From a checkpoint of a small transformer trained on Wikipedia: a variant of Muon for these matrices.
Each number is 128 + 32 x the weight over its row's rms, rounded and kept within 0 to 255. Layers, rows and columns count from 0. The size above them is the row's rms in percent of the matrix's.

# layer 5 MLP down (transposed), 576x160, rms 0.0914, rows 226-307, columns 80-119
size [ 93  92 102  98  94 106  97  94  95 101  96 100 111 100  94  98 103 107 109 102  91  95  94  87 107  97 114 117 105  93  94  87  96  92  85 110 113  99  98  95 102  95  99 102  94  98 102 105  88  88 111 109  86  95 104  98 103 100  94  97  87  96  99  98 100  96  81 110 104 103  89 106 111 100  97 113  93 101 119  94 107  83]
[[129 122 172 136  70 100 119 127 142 123  86 109 117 120 137  94 109 126  86  99 162  82  60 107 139 176 137  84 150 104 126 135 165 139  82 111  81  79 135 112]
 [ 98 117 143 125  59 162 175 103 115 190  95 139  73 129 126 143 126 113 183 184 159 148 153 127  89  93 188 118 144 145 132 158 139 161 146 132 110 140  52 107]
 [104 116 158 121 167 140  64 156 105 143 124 238 170  92  81 144 119 115 125 131 134  95 172 108 140 119 109 113 149 131 167 114 175 142 126 109 117 110 129  68]
 [152 151 138  94 100 114 136 207 203 113 115 138 126 133  84 173 110 135 179  95  61  99  76 128 174  86  37 114 124 137 191 116 116 134 102 167 127 106 167 167]
 [169 125 189 154 137 173 112 171 178 142 132  95 118 208 154 178 114 131 132 169 121  94 147 118 163 163  85  79 106  58  83 141  89 142  70 110 127 108 128 119]
 [127  56 138 124 171 140  53 164 148 140 129 146 131  79 160 136 152 105 180  97 103 135 159 169  84 122  98  72 135 159 152 110  96 140 132 102 133 122 140 122]
 [124 132 141 158 145 117 128 155 140 102 150  77 123 105 136 117  71 131 149 109 127 105 115 134 130 164 103 119  81 149 130 136 127 112 111 102 156 153 110 114]
 [ 83  69 101 152  97 172 164 140  91 170 139 135  89 114 163  87 124 112 181 174 176 145 137 139 161 105 132 190 120  97  84  70 135 102 144 197 140 155 136 138]
 [115 147 179 151 126 147 173 160 124  54 105  69 116 111 133 139 145 173 163 136 104 147 132 106 134  51 151 125 107 137 123 147 142  95 156  67  99 148 134  96]
 [142 153 120 104 220 140  54 149  81 128 157 132 135 135  26 103 111 172 165  94  90  83 101  88 109 119  91  80 136 155 113 113 156 129 148 175 114 143 211 135]
 [ 91 113 145 123 118 127 116  94  40 152 184 139  72 134 112 134  93 153 134 134 137 127 156 144  84 159 135 127 148  79  78  78 189 208 175 140 112 167 121 123]
 [147 126 145 203 126 168 159 178 165  67  88 127 178 152 130 142 112 132 144 113 135 138 164  98 120 190 112 113 124 141 186 129 162 134 132 106 106 142 138 124]
 [ 98 111 101 149  82 122 117  84 104 122 145 174 139 106 177 114 107 159 155 158 118 159  94 102  73 156 153 112 113  93 130 197 116 112  61 170 122 107 175 125]
 [140 177 109 121 159 100 147 136 113 114  96 102 121 123 219 125 133 152 136  84 139  96 167 100 129 140 123  95  67 151  83 103  74 222 158 147 151 155 191 120]
 [ 79 131 161 167  89 143 133 179 205 132 106 149 146 109  99 145 158 164 103 166 108 133 150 142 127  67  96 113 184 120 137 124 184 140 204 117  66 121  79 168]
 [112 157 228 126 130 145  77 203 122 151 133 120  70 142 144 126 115 136 138 104 139  90 158 134 172 155 103  46  97 152 145 122 139  93 119  73 134 174  91  70]
 [117 155 121  88 137 125 105 255 129  82 160 131 171 170 125 129 121 117 128 149 176 123 127  67 176  87  62  97  79 105  96 109 138 127 154 118 153 121 145 106]
 [ 96 137  81 142 143  93 151 158 112 143 125 131  92 174 122 132 112  62 119 163 100  95 138  84 152 131  90 137 173 179 132 101 131 152 227  79 148 171 144  93]
 [ 94 127  95 133 141 125 145 244 118 134 145  78 137 124 138 137 144 125 126 166 158 126 149 129 143 138  73 127 164 209 107 150 131 141 123 115 118 192 116 124]
 [126 106 125 136  94 161 178 215 117 112  58 130 127 146 175 118 116  83 122 152 122 102 132  86 121 123  63 164 125 163 112  70 140 122 133 167 140 131  82 174]
 [118  70  93 139 139 164 101 188  83 186 158 171 112 130  86 131 120  83 121 135 155 109 118  82 114 122 100 118  71 112 120  78  91 169  97 193 176 134 123  85]
 [135 157  92  76 129 161 144 201 110 119 121 111 127 116 113 132 104 180 210 143 118 134  99  80 123 123  32 108 138 119  42 170 159  60 148 122 101 117 163 100]
 [ 98 239 135 142 181 146 133 218 137 123 173 116 116  92  68 135 141 108 105  79 154  53 108 101 143 201 102  61 169 144 139 173  64 115 121 119 153 138 120  99]
 [163  80 194 137 205 145 168  71 184 106 127 189 147 116 155 102 106 120 125 163 108 104 174 125 127 140  93  88 120 140 114 107 125  94 107 138 149 131 159 133]
 [120 110 115 144 101 107 143  93 159 158 141 125 180 155 147 160 165 175 139  88  39 120 142 104  85 187  99  81 108 161 175 130 111  84  96 148 120 122  91 163]
 [134 156 148 112 136 108 148  99 145 127 121 156  90 158 146 150 117  17  88 123  85 199 130 132 112 153 153 128 106 160  97 142 184 136  54 156 168 130 135 112]
 [151 130 122 149 106 119 100 169 145  89 149  92 114  85  51 107 106 132  92  75  76 158 139 102  90  76 108 157 119 103  82 128 101 161  73 139 183 102 131 199]
 [128 109  92 184 127  89 117 131 138 105 109 153  97  98 106 158 114 146  97  76 147  73 131 116 114 175 117 131 106 155 114 130 123  73 136 127  79 151 161 118]
 [121 120 134 106 148 102 136 110  41 135 172  79 103 121 181  43 102  52  56  84 118 132 147 134 139 164 114  99 134 144 182  76 168 110 173 101  91 182 145 133]
 [157 113 134 126 161 197 117 200 173  72 122  93  75 153  91 144 121  88 159 154 115 115 122 142 120 119 139 160 104 112  86  87 109 102  60 118 157  92 196  85]
 [150 100 220  93 165 192  80 112 136  76 153 103 113 108  96 165 136 140 114 132 157 122 171  96 108 152 126 102  70 133 142 109  85  96 153 144 147 116 171  87]
 [ 69  97  90 150 114  74 187 136 114 161 101  82 140 137 120 180 164  95 157  96 187 116 168 105 156 136 131 134  80 101  86 160  91 142 173 143 157 142 128 131]
 [ 79 133 113 152 131 136 135 146 184 169 134 110 141  89 145 147 148 103  77 122  82 148 120 132 132 123  95  84 144 132 160 136  78 124 153 130 163 142  90 125]
 [101 150 146 170  36 134 141 141 142 155 143  88 157 144 140 108 124 193 167 124  64 138 127 106 127 118 137 110  82 124 122 146  92  95  98 115 137 124 128 171]
 [109 121 132 115 101  98 168 255  94  53 132 131  89 129 173 170 145 153 121 140  87 146 152 159 169 146  81 121  69 167 165 116  91 122 176 126 106 109 157 105]
 [148 198 128 138 119 105 123 114 128 163 145 154 115 156  96 119  90 142 166 123 177 146 151 130 129  93 102  63 124 217  89 109 133  51 154 111 145 135 121  85]
 [178 183 157 112 121 125 165 248 134 127 105 160 103 104 102  87 154 133 152 176 163 109  82 125  86 139 111 145 118 147 126 164 121  85 170 116 181 114 133 112]
 [133 148  75 109 167 109 131 194 132  37 106 152 129 137  68 104 154 143 118 124 138 146 124 117 132  94 156 156 144 128 131 114 157 157 125 132  67  70  97 142]
 [159  97 117  85  93 141  97  99 163 146 142  65 118 154 178 189  57 133 142 131  95  99  75 120 119 165 215 105 126 123 138 112 100  80 121 158 111  85 101 116]
 [ 96 135 173 137 158 128 120 234 162 107 154 117 126 105 157 137 119  74 116 131 100  54 134 135 120 109  89 178 146 154 181 106  88 121 137 195  74 151 122 145]
 [152 122 134 130  97 164 117 115 113  91  79  87 104 173 127 109 136 161  93 147 136  81 137  96 120  91 175 174 142 132 146 124 151 142 124 127 126 158 188 124]
 [125 135 142 108 124 156 106 124 134 117  76 138  88  91 164 111 137  98  92 172 176 103 148  66 157 150  87 157 139 144  72 175 159 137 174  84 121 143 123 161]
 [ 54 141  82  99 133 128 131 153 108 160 114 105 113 183 161 136 122  95  83 110 126 219 143 109 147 123 111 140 111  67 116 171 128 122 158 123 149 175 140 131]
 [166 140 108 149 132 125 108 169 143 102 135 146  96 130  58 168 166 107 120 109 150 134 190 166 148 102 104 107 173 136 117 145 151 187  91  86 166 115 146  86]
 [ 82 131  94 128 179 234 132  97 166 131 141 155  81 111 136 150  61 140 133 136  65 124 166 130 142 111 153 140 134  88 159 188 115 107 115 121 212 121 109 102]
 [135  83 141 156  87 150  97  84 145  87 140 120  77  89 131 114  74  94 162 106 132 143 165 164 148  85  80 128  59 142 137 110 118  86 107 146  71 149 110 137]
 [182 163 201 116 160 107 139  96 121 145 152  92  74 124 165  90 131  65 142  73  78 129  63  77 123 159 150 146 128 100 138 120  73 151  93 131 138 124  98 104]
 [117 185 109  89  93 158 168 142 119  88  93 186 154 124 144 130 166 190 154 139 154 114  86 140 114  69 146 110 119 149 159 139 187  64 111 106 124 112 118  98]
 [154  84 127  87  94 191 151 148 109 196 125 190  96 146  64 119 179 161 134 158  55 150 141 134 146  46  74 120 142 116 185 104 126 126 126  86 133 134 128 118]
 [139 146 120 164 124 162 117 125 104 145  80 106 150 160  80 150 110 163 166 100 181 129 144 108 144 149 173 116  89 163 101 108 146 118 171 103 165  90 150 129]
 [146 114 147 156 162  90 145 166  75 197 102 153 136 132 122 116 177 116 125  89 117 118 127 139 122 195 106  34 169 118  70 165 178 123 113 136  80 190 188 142]
 [135 158  68 153 141 108 182  82 142 141 127 143 126 147 124  85 191 159 122  71 128 129 147 119  87  68  46 188  92 117 117  76 162 177 117 109 141 118 154 132]
 [130 183  55 147 159 162 116 114 111  98 139  41 132 165 136  92 163 110  83 146 146 117 137 140 153 121 154 204 174 216  59  96 157 137 107 138 122 159  78 130]
 [151 132 114 160 195  76 148 108 133 147 190  94 165 159 140 135  74 157  73 138  72 151 147 187 104 117 132 131 169  72 132  89  96  94 162 209 157 123 142 112]
 [ 79 156 128 148 103 129 140  75 183  81 147 102 110  91  88 164 173  82 158  50 134  72 112 175 129 166 179 142 109 163 130 141 134  94  89 134  70 147 105  81]
 [118 117 124  98  92 120  93 182 109 144 110 135 116 137 146 171 166 123 116 168  91 133  59 204 132 162 139 158 153 122 121 102 117  96 135 166 124 109 118 133]
 [154 127 117 100 155  88 131 122 151 194 101 127 135 102 171 111 149 110 144 101 145  74 159  97 117  74 128  94 193 150 143 183  75 119 108 109 133  71 123 101]
 [153 140 104 134 168 124 132 134 179 116 109  85 124 148 159  99 154  99 148  97 121 116  85  92 113 132 143  79 172 103 118 127 139 160 134 184 137 162 133 121]
 [165 160 147 173 110 104 146 107 190 147 127 121  82 113  85 114 101 147 133 151 151 139  81 167 176 109 115  92 121 148 123 111 168  86 125 112 133  84 152  81]
 [184  76  96 147 137 121 161 145 105 100 154 100  97 114 165 153 142 146 178 141  93 116  85 163 160 174 147 164 135 188 129 171 122  82 142  76 148  84 125 126]
 [129 158 157  73 129 153  86 222 108 137 110 146  93 123 178 132 152 155 163 128 114 103 153 145 186 145  78  73 130 126 172 106 149 165 153 156 112  43 144  85]
 [157 120  97  94 156 156 194 162 114  87  98 117 151 168  93 162  78 140 143 131 128 102 113 132 155 107 141 100  84 157 141 140 177  75 143 189  96 145 113 111]
 [157  96  98 120 153 147  99 254 189 127 146 134 161 134 162 105 131 142 174 125  88 125 143  79 177 144 150 108 138 119 169 145 110 121 118  96 159 183 114  85]
 [137 124 177 129 154 145 120 151 114  84 116 162  96  97 156 145  79 123  94 107 122 117 119 157 143 149  88  67 171 224 122 101 122 151 139 138 148 125 119  93]
 [145 170 147 120 124 200  93 157 133 126  81 171 127  72 102 139  72  54 148 129 175 111  99 120 166 122  89  87  68 122 153 125 151 161 166 103  83 188 110  95]
 [116 146 104 103 138 126 153 112 102 145 148 103 151 148 161 153  95 131 171  94 145  76 168 133 157 193 154 105 114 160  91 121 150 138  80 108 128 143 154 141]
 [ 69  95 155 167 111  94  82 155 126 108 183 144 158 156 126 167 143 123 167 158 113  88 158 165  97 145  76  76 149 106 180 107 157 167 111 151 123 118 123  74]
 [126 178 145 139 110 118 168 168 140 127 177 104  79 100 146 129 119 107 184  67 122  96 166 124 131 149 141  70 107 137  87 130 148  97 120 150 125 103 120 126]
 [ 82 121  81  85 107 145 126 100 108 125  87 182 147 105 118  67 162 158 144 129 119 108  95 124 115 111 145 142 134 105 166 100 183 100  89 155 190 141 105 149]
 [179 110 179 162 141 137  98 122 112 112  95 101 144  92 101  67 146 164 164 113  98 140 120 125 148 100  95 166 159 148 120 131 130 110 118  94 157 124 106 144]
 [ 75 158 123 183 187 144 114 115 141  92  97  82 135 139 155  86 117 101 127 145  67  95 150 105 190 148  47 139 143 162 153 159 119 119 166 152 132 117 123  90]
 [169 116  96 132 146 122 155 140 171 175 157 157 143  85 127 125 164 109 172 141 120  83 144 145 120 123 159  56 153 101 118 110 141 104 139 179 188 161  98 165]
 [ 95  89 167 123  80 121 122 150 155 100 116 150 167 101 115  81 141 121  77 148 113 117 129 153 168 147  77 115  98 159  82 156 128 137 127 171 121 122 118  98]
 [ 96 111  68 135  75 116 183 199 138 159 121 167  77 150 122  68 184 124 122 100 123 155  99  97 150 170  59 177  85 153 138 123 150 147 144 111 162 113 102 132]
 [122 144 126 150 127 160 142  64 118 116 146 107 166 106 136 115 156 123 186 142 144 159 153 103  96  82 153 140 119  88 194  88 142 155 175  90 113 151  77  58]
 [154 110 183 151 129  96 154  65  89 111 140 185 118 164 126 170 146 130 126 151 133 134 122 120  65 117 102 201 127 155 118  98  96 161 205  67 113 134 113 142]
 [ 84 162 149 119 144 118 106 211 148  92 165 133 117 109  71 109 222 118 153 127 174 145  98 109 131  84 122  93 117 114 119 133 174 152 101 176 219 182 174 110]
 [ 96 147 142 141 130  38 183 114  80 113 147 124 136  85 145  91  84 104  81 145 122 131 110 137 126  87  99  64  83 118 149 163 145 133 124 103  85 171  81 155]
 [130  68  67 109 137 123 110 164 182 131 148 119 117 104 140 142 184 101  99 128 123 124 112 178 142 113  48 164 123 128 218 108 152  99 140 156 143  37 169 172]
 [110 176 136 144  81 134 140 110 175  71 141 130  98 140 195 111 125 123 133  59 155 139 109 100 112 116 157 172 117 138 116 109 137 117 126 127 111 193  70 186]
 [131 187 113 171 197  77  98 187 107 129 167 102 142 137 115 153 108 132 106 113 108  96 157 140 151 143 125 111 129 100 142 146 128 123 179 124 191 174  93 117]
 [139 217 115 103 128 116 125 108 109  57 134 180 126 187  86 117 149  78 214 140 153  43 119 117 110  68 134 199 173  71 123  95 103  95  87 138 162 123 176 101]]
# layer 5 MLP up, 576x160, rms 0.339, rows 227-307, columns 80-119
size [ 93 103 101  89  99 101  95  98  99 100 101 102  95  95  93 113 103 109 103  94  98 105  92 106  98 106 111  99  96 103  93  96  91  91  99 105 106 103 100  95  96  97 102  98  98 103 102  93  91 105 110  93  98 100 100  99 101  98  97  96  95 100  95  98 101  86 104 100  98  97 106 106 100  99 108  92 102 106  96 106  94]
[[105 105 123 135 178 129  85 179  79 122 141 162  55 184 156 104 108 157 111  83 139  89 154 137 151 101 157 138 110  87 108 103 130 136 122 178 108 152 139 191]
 [103 156  84 167 145 134 133  99 101 113 130 143 124 121 129 115 175  96  79  81 143  96  73 128 127 122 133 169 149 116 125 147 129 145 139 191 115 102 137 117]
 [154 133 169 139 109 133 147 114 111 138 173 102 121 172 134 115 109  99 146  91  75 142 106 103 139 134  48 164 120 140 108 111 121 135 147 156 200 130 205  91]
 [169 145  95 134 168 119 115 140 140 109 157 126 137  96  80 206 140  86 147 190 115 127 130 155  94  59 144 159 172  80  88  94 151 113 132 117 121 159  65 178]
 [204  93 104 131  73 168 146 138  76 148  80  89 139 140 150 147 161 125  82 143 144 177  91 130 161 146 150 164 118 142 157 158 100 136 134 133 102 116 157 102]
 [167  86 165  95 117 118 118 132  78 175 125 119 116  98  85 135 141  78  94  83  98 143  81 142  61 165 145 122  61 123 132 167  61 142 173 135 138 155  98 150]
 [118 102  61 146  86 110 172 129 128  78 145  73 188 124 118 114 155 155 154 128 164 155 152 153 139 137 136 116 152  41 101 103 141  92 143 140  55  97 158 151]
 [138 127 169 133 106 127 113 148 156 142 112 130 117 174 161 117 121  60 131  99 160 149 130 197  88 111 232 115  91 103 125 143 159 134 145 132  99 104 112  77]
 [146 153 126 114 154 154  72  72 144 129 187 124  74 108 170 106 196 145 131  98 103 117 110 172  88 156 107 126  89 127  88 154 163 156 111 113  96 117 159 199]
 [ 66 120 120  84 152 140  85 140  69 130 115 179  66  65  88 198 159 126 186 175 130 165  61 132 126 192  74  86 143 125 107 139 185 164 139 117 147 111 179 139]
 [180 115 135  45 138 133 138 134 124 140  84 101 138 130 161 106 110 130 131 139 126 155 141 134 178 167 144 147 119  77 183  79 126 155  73 124  78 116 154 168]
 [138 140 155 104 119 115  75 139 127  81 129 159 175 116 138 132 156 148 116 146 181 163 113 186 123 117 162  86 172 193 147  55 124 118 146 110 138 111  79 106]
 [150 114 142  67 119 107 139 168  95 145 120  66  81 121  78 172 131  75 119 141 109 130 166 150  97 121 175 151 164 142 138  85 137 129 165 157 149 147 114 129]
 [165 158 127 148  93 101 140 116  58 115 159 102 151 113 167  87 133 138 145  99 106 144 124 165 132 154 138 157  90 131 172 151 115 108  96 179  57 154 106  74]
 [171  94 168 108 173 181 102 102 119  83 147 125 123 121  62 137 136 182 184  73 137  63 116 119 139 112 115  95 156 119 119 158 158  98 134 148  69 121 150 137]
 [110 189 134 114  51 106 195 203  60 161  87 167 159 134 116 144 135 147 114 136  89  89  45 127  85 142 143 142 122 115 115 129 213  93 113 117 167 129  98 155]
 [155 161 176 128 154  98 124 188 115 153 190 154 153 162  79 156 152 113 147 109  90 132 141 203 106 130 127 117 111 112  97 130 170 146  99 147 244  78 145 153]
 [151  93 120  93 117 123 142 132 112 108 145 129 140 148  96 151 146 165  74 146 120 139 112 119 157 147 168 165 218 160  74  64 146  90 132 128 133 137 172 169]
 [154 130  70 186 111  82 142 158 171 174 126  36 116 156 122 140 148 117 153 149 187 142 166 101 180 151 115  84 177  67 151 152  82 122 146 155 147 146 111  85]
 [108 114 137  59 121 107 116 180 133 206  95 119 107  77  63 112 136  81 156 132 181 117 127  77 101 110 177 135 134  81 144 119 115 167  81 127 133 107 127 149]
 [119  80  88 127 117 130 130 136  96 127 169 127 168 159  89 105 112 150 126 155 164 143 140 100 133 124 125 166 142 105 177 155 135 134 182 138 162 123 123  98]
 [124 126  95 122 145  45 159 186  83 136 142 104 132 174 156 150 129 103 117 153 140 138 127 116  75  84 117 154 127 113 138 124 124 108 147 146 124 159 144 153]
 [141 103 144  86 120 152 169  96 197 153 124 153 167 124  81 174 161 116 133 157 171 201 147 127 159 107 115 112 151 144  84 120 109 163 161 139 153  73 109  97]
 [109  88 120 104 147 168 149 165 114 143 216 100 114 106 151 143 167 128 133 110  92 144 134 118  69 145 113 110 118 157 154  90 110 136 155 137  78 118 162 178]
 [156 154 168 141 200 183 142  31 140 133 134  94 114 163 149 131 128  98 129  47 106 148 115 153 112 119  48  79 132 212 102 114 145 102 139  98 172 138 122  96]
 [106 171 111 128 125 203 191  75  80 180 111 135  97 149 187 127  51 178 197  67 130 148 106 170 164 163 109  97 144 149 113 115 158 115 101  84  93 202  81  90]
 [137 105  81 146 101 109 118 146 131 111 109 150 141 145 134 126 107 103 118 207 162 127 130 155 107  53 146 176 161 113 120 109 115 129 130 138 150 155 175 168]
 [101 137 164 119 111 112 138 179 135 138  57 126 159 124 122 174  86 116 183 194  90 123 115 116 124 140 159 141  84 132 144 165 106 120 125 148 155 130 127 119]
 [ 74 136 136  97 132 143  96 112  74 130 106 139 185  98 165 132 132 157 160 143  84 116  94 145 105 164 143 152 197 160 151 119  73 123 101  86 138 162 140 139]
 [ 96 140  81 128  88 140 161 118 127 123 153 100 128 123 125 125 127  90 151 115 119 200 100 155 119 183  44 147 140 126 107 104 155 106 154 141 102 108 169 167]
 [ 87 125 155 119 145 128 114 107 115 118  92 142 102  75 112 130 168  98  70 120  61  98 135  95 133 156 135 190 114 116 146  71 153 147 100 133  78 115 138 126]
 [127 143 117 195  94  93 197 126 199 110  88 156  93 113 191  96 145 154 121  70 143 140 144 120 148 117 103 155 148 118 142  99  60 120 123 154 125  85 134  87]
 [ 79 137 172 128 143 117 128 127 108 178 156  96  95 156 151 145  92 110 120 183  86 153 114 148 157 135 174 117 116  99 157 140 166 181 139 165 121 199 140 148]
 [201  36 114  94 167 156  71 129 127  98 165  97 147 113 130 134 141 117  88 150 127 127 146 134 165 123 181 166  69 116 129 153 157 116  80 129 141  62 120  95]
 [104 128  83 121 129 186 100 121 156  76 126 143 109 133 129 136 150 152 152 131 172 158 124 110  67 135 116 165 129  79 115  72 123  48  87  83 125 110 124 144]
 [146 140  87 118 114  98 144 136 120 138 121 141 152 102 150 130 113 168 157  44 158 132 145 119 161 139 147 116 125 136 143 173 127  87  75 113  95 174 143 162]
 [119 107 116  66  77 180 134 120  83 162 111 106 102 109 111 150 195 133  97 139 118 109  54 102 142 119  58 124  93 113 130 182  87  63 133 150 162 160 110 134]
 [107 173  83 112 124  99 166 147  98 187 140 143 128  96 106 141 137 117 104  73  96 160  92 128 157  94  97 170 136 111 121  79 110  97 100 163 169 159 160 100]
 [126 175 107 105 179  90  70 161 139 153 181 109 128 107 155  93 139 100 130  82 122 118 132  96 141  95 136 183 154  95 141 130 117 155  86 153 132  97 119 131]
 [110 129  90 130  87 151 103 123  96 126  62 152  60 138 159 163 145 188 194 131 142  69  87 121 112 145  78 169 130 161 124 135 149 131 134  49 129 125 127 133]
 [123 114 163 156 105 192 114 120 104  99 162 146  86  88 104 115 116 109 101 111 102 121 165  86 142 149  97 147 132 103 208  61  90 140 144 156 162 139 101 117]
 [102  97 116 129 137 103  99 120 109  77 127 115  66  62  68 161 105 131 158 159 154 137 136 120 231  81 140 168 155  79 170 181 121 142 102 163 123 120 115 116]
 [124 145 127 139  75 117  96 111 140 135 116 118 103 138 164 130 139  81 118 162 138 152 122  82  95 128  94 102 118 101 127 110 163 131  53 211 177 121 175  38]
 [170 141 148 151 183 145  91 132 107 118  94 169 124 116  82 169  76  66 103 132 106  64 125 192  24 101 195 165 161 129 177  93 111 121 107 120 140 123 142 159]
 [101 108 147 117 144  80 137 132 111 194 117 135 166 150  85 140 143 141  54 119 100 115 138 164 129 111 158 133 133 128 131 225 183 118 118  98  73  98 159 103]
 [146 130 171  79 128 117 127 160 103 167 182 143 135 128 149 106 135 131 158 138 102 145 129 139 141 134 130 134 166 124 130  80 109 144 148 125 116  61 145  76]
 [137  91 127 103 111  79 185 152 139 190  94  98 145 114 100 127 109 120  99 108  79  83 136 144 181 149 140 129 139 107  93 131 121 147  95 114 117 155 178 164]
 [228 123 130 142 132 126 134 211 128 181  62 158 156  87 123 183 138  95 142 153  92 136 133 151  98 108 126  98 106 101 132 134 137 165 166 152 101 118 112 128]
 [146  78 187 142 231 157 126  21 110 178 142 139 164  87 123 123 153 207 118 117 146 155 125 190 140 137 144 169 154 105 105 113 131 113 120 143 137  72 182  82]
 [136 139 131 153  99 115 102 143  91 163 147 141  99 163  98 132 120 145  89 174 211 121 127 126 107 130 126 167 149  86  93 149  94  95 150 120 129 123 189 199]
 [121 126 108 182  85 149 161 138 105 101 120 181 179  52  80 142 166 103 129 118 159 174 149  66  94  84  88 159 143 161 152 163 127 180 117 163 111 139  72 117]
 [144 136 149  73 149 190  97  69 146 129 114  96 155 111  96 148 147 145 142 141 120 138 101 164 152 138 170  54 104 189 137 174 159 142 102 116 187 131 103 150]
 [ 97 148 192 102 112 126 117 161 130 143  54 154 132 118 121 142 171  72 111 161 116 130  91 117 118 158 131 111 102  81 109 165 154  96  93 163 109 126 190 107]
 [106 167 100 146 138 108  89 124 145 122 111 111 103  79 171 148 152 169 129 114 135 154  95 168  97 183 140 239 101  56  76  77  62 132 102 114  90 115 181 133]
 [154 148 105 149 107 129 122 168 118 104 177  84 206 106 135 101 173 104 119 147 176 142 118 172 163 100 165 179 117 112 170 137  65 117  81 189 127  98 129 138]
 [ 84  80 166 129 131 125  91  82 110 146 139  77  93 159 102 179 102 130 163 144 168  76 131  96 126 111 106 146 147 155 149 147 144  76 126 150 155 159 105 186]
 [133  98  98 131 152 105 153 141 219 152 119 144 188 146 169 121 181 145 113 120 197 147 125  91  98 140  75 135  88  53 131 147 136 141  90 155 178 108 110 100]
 [133 145 158 158 109  70 123 151 141 138  74 153  65 159 118 152  95 139 114 183  97 143 166 107  68 134 118 169  66 112 180 114 122 145 170 160 138 118 116 152]
 [121 115 102  37 138 123 156 119 185 147 121 132  81 178 131 147 141 112 149 106  82  60 126 112 116 137 138 120  76 127 114 123  99 138  79 136 133 197 181 152]
 [ 77 139 183  81 117 128 103 142 129 118 112 160 114  99 123 134 142 143 115 134 171 121 126 166 101 127  95 111 132 176 114 131 163 106 100 115 134  90  97 115]
 [147 106 122 144 107 166 108 105 120 156 165 128 152  68  72 110 105 104 114 153 170 160 182 145 115 128 148 123 119  97 115 129  99 117 128 147 206 130  77 149]
 [168  87 117 160  98  64 109 234 136  89 178 107 129 124 175 111 113 149 170 177 132 113 115 140 103 150 126 149 187 133 155 119 221  94 115  93 115 132 167 123]
 [157 170 119 170 128 160 149 149  46 121  71 127  98  69 140 136 121 133 104 155 138 123 118 117  94  97 108 128 223 120 171 107 103 147 102 177 173 190 140  97]
 [117 148 167 144 144 145 141  97 136 161  69 140 129 119 204 166 112 106 139 104 147  95 145  95 130  91 110 122 119 105 157 133 133 111 143 114 138 119 158  74]
 [143 105 103 139 130 189  86 134 158 135 101 122 180 110  99 108 111  54 166 118 133 133 170 137 171 109 179 150 168 153  88 160 169 107 101 176 132  90 115 106]
 [ 86  91 142 146 123  85 171 100  65 147 102  75 169 151 167 105 120  95 114 111  70 146 132 167  72 168 191 107 142 124 197 172 105 141 108  91  75 181 162 152]
 [ 79 106 159 145 152 127 115  83 133  94 121 189 125 119 164 103 143  87 166 166 136 146 117 161 106  93 110 111 160 108 188 130 114 168 116 110 136 113  89 100]
 [153  57  81  51 145 139 143 190 127  66 108 129 162 105  99 143 156 143 101 131 126 148  82  98 138  48 188 153  79 117 140 136  75 122  81 148 140 178 167 191]
 [ 69  84 117  98 152  98  82 154 175 119 138 157  68 144 129  69 131 141 100 188 188 175 131  92  70 124 202 174  58 160 147 145 117 133 131  56  96  79 199 155]
 [175 130 181 204 156 122 118 157  70 165 104 129 107  87 162 153  71  88  96 169  80 137  85 176  88 154 150  86 124  73 116 161 136 100 149 127 122 115 159 179]
 [178 120 159  78 122 142 108 133 141 179 107 163 147 114 118 167 170  61 153 150 141 113 130 153 167 117  97 116 131  79 142 128 131 100  80 159 190 116 182 174]
 [ 88  87  95 122  95 141 150 125  95 145 123 168 135 111 147 191 170 179 119 145 119 183 162 177 155 170 102 137 130 107 144 136 110 139 135 100  88 125 146 153]
 [125  71 150 103 136  92 176 107  70  90 127 143 144 142 144 132 122 163 111  89  95 155 138 110 126 172  75 133 145 118 119 116 105  96 117  85 115 143 164 137]
 [143 149 115  81 130 108 166  74 132 135 103 141 138 167 104 182  71 132 148 159  76  71 126 192 140 128 172  74 117  76 186 137  89  91  87  97 200 125 179 141]
 [113  90 165 106 170  82  85 115 147 160 166 110  97 165 122 127 117  61 158 108 132 105  87 171 112  12 137 194 169 194 156  89 137 120 173  85  83 140 105 154]
 [194 129 133 162 139  92 109 159  98 115 189 106 142 170 106 125 118  88 178 140 139 143 122 149  64 165 119 104 115  77 153  92 149 124  87 137 108 152 139 112]
 [176 154 100 132 160 130 139 150 110 137 162 106 125 171  73 108  89 142  77 146 175 129 145 132 191 101  90 149 199 141 146  77 116 160 115 110 113  65  96 130]
 [111  89 130  73 139 106 123 164 120 138 128 117 134 154 153 144 162  74  48 148  81 142  93 155 115 161 177 164 124  81 127 147 176 158 129 143 148 128  76 170]
 [112 158 113 115  89 124 138 142 131 157 144 122  88 155 128 175 131 141 144  66 157 156 123 136 160 117 171 214 137 177 124 125 205 142 146 105 121 139 185  95]
 [165 188  91 198  86 136 113 146  84 119 122 155  83 172 122  76  73  72 102 126 133  74 161 114  49 104 124 151  31 105 165 129 138 134 138 173  79 113 105 151]
 [115 142 114 118  85 116 158 100 120  96 160 147 123 130 149  85 162  71 210 169 136 113 116 141 125 140 146 165  72 153 124 187 111  63 138 122  77  79 150 135]]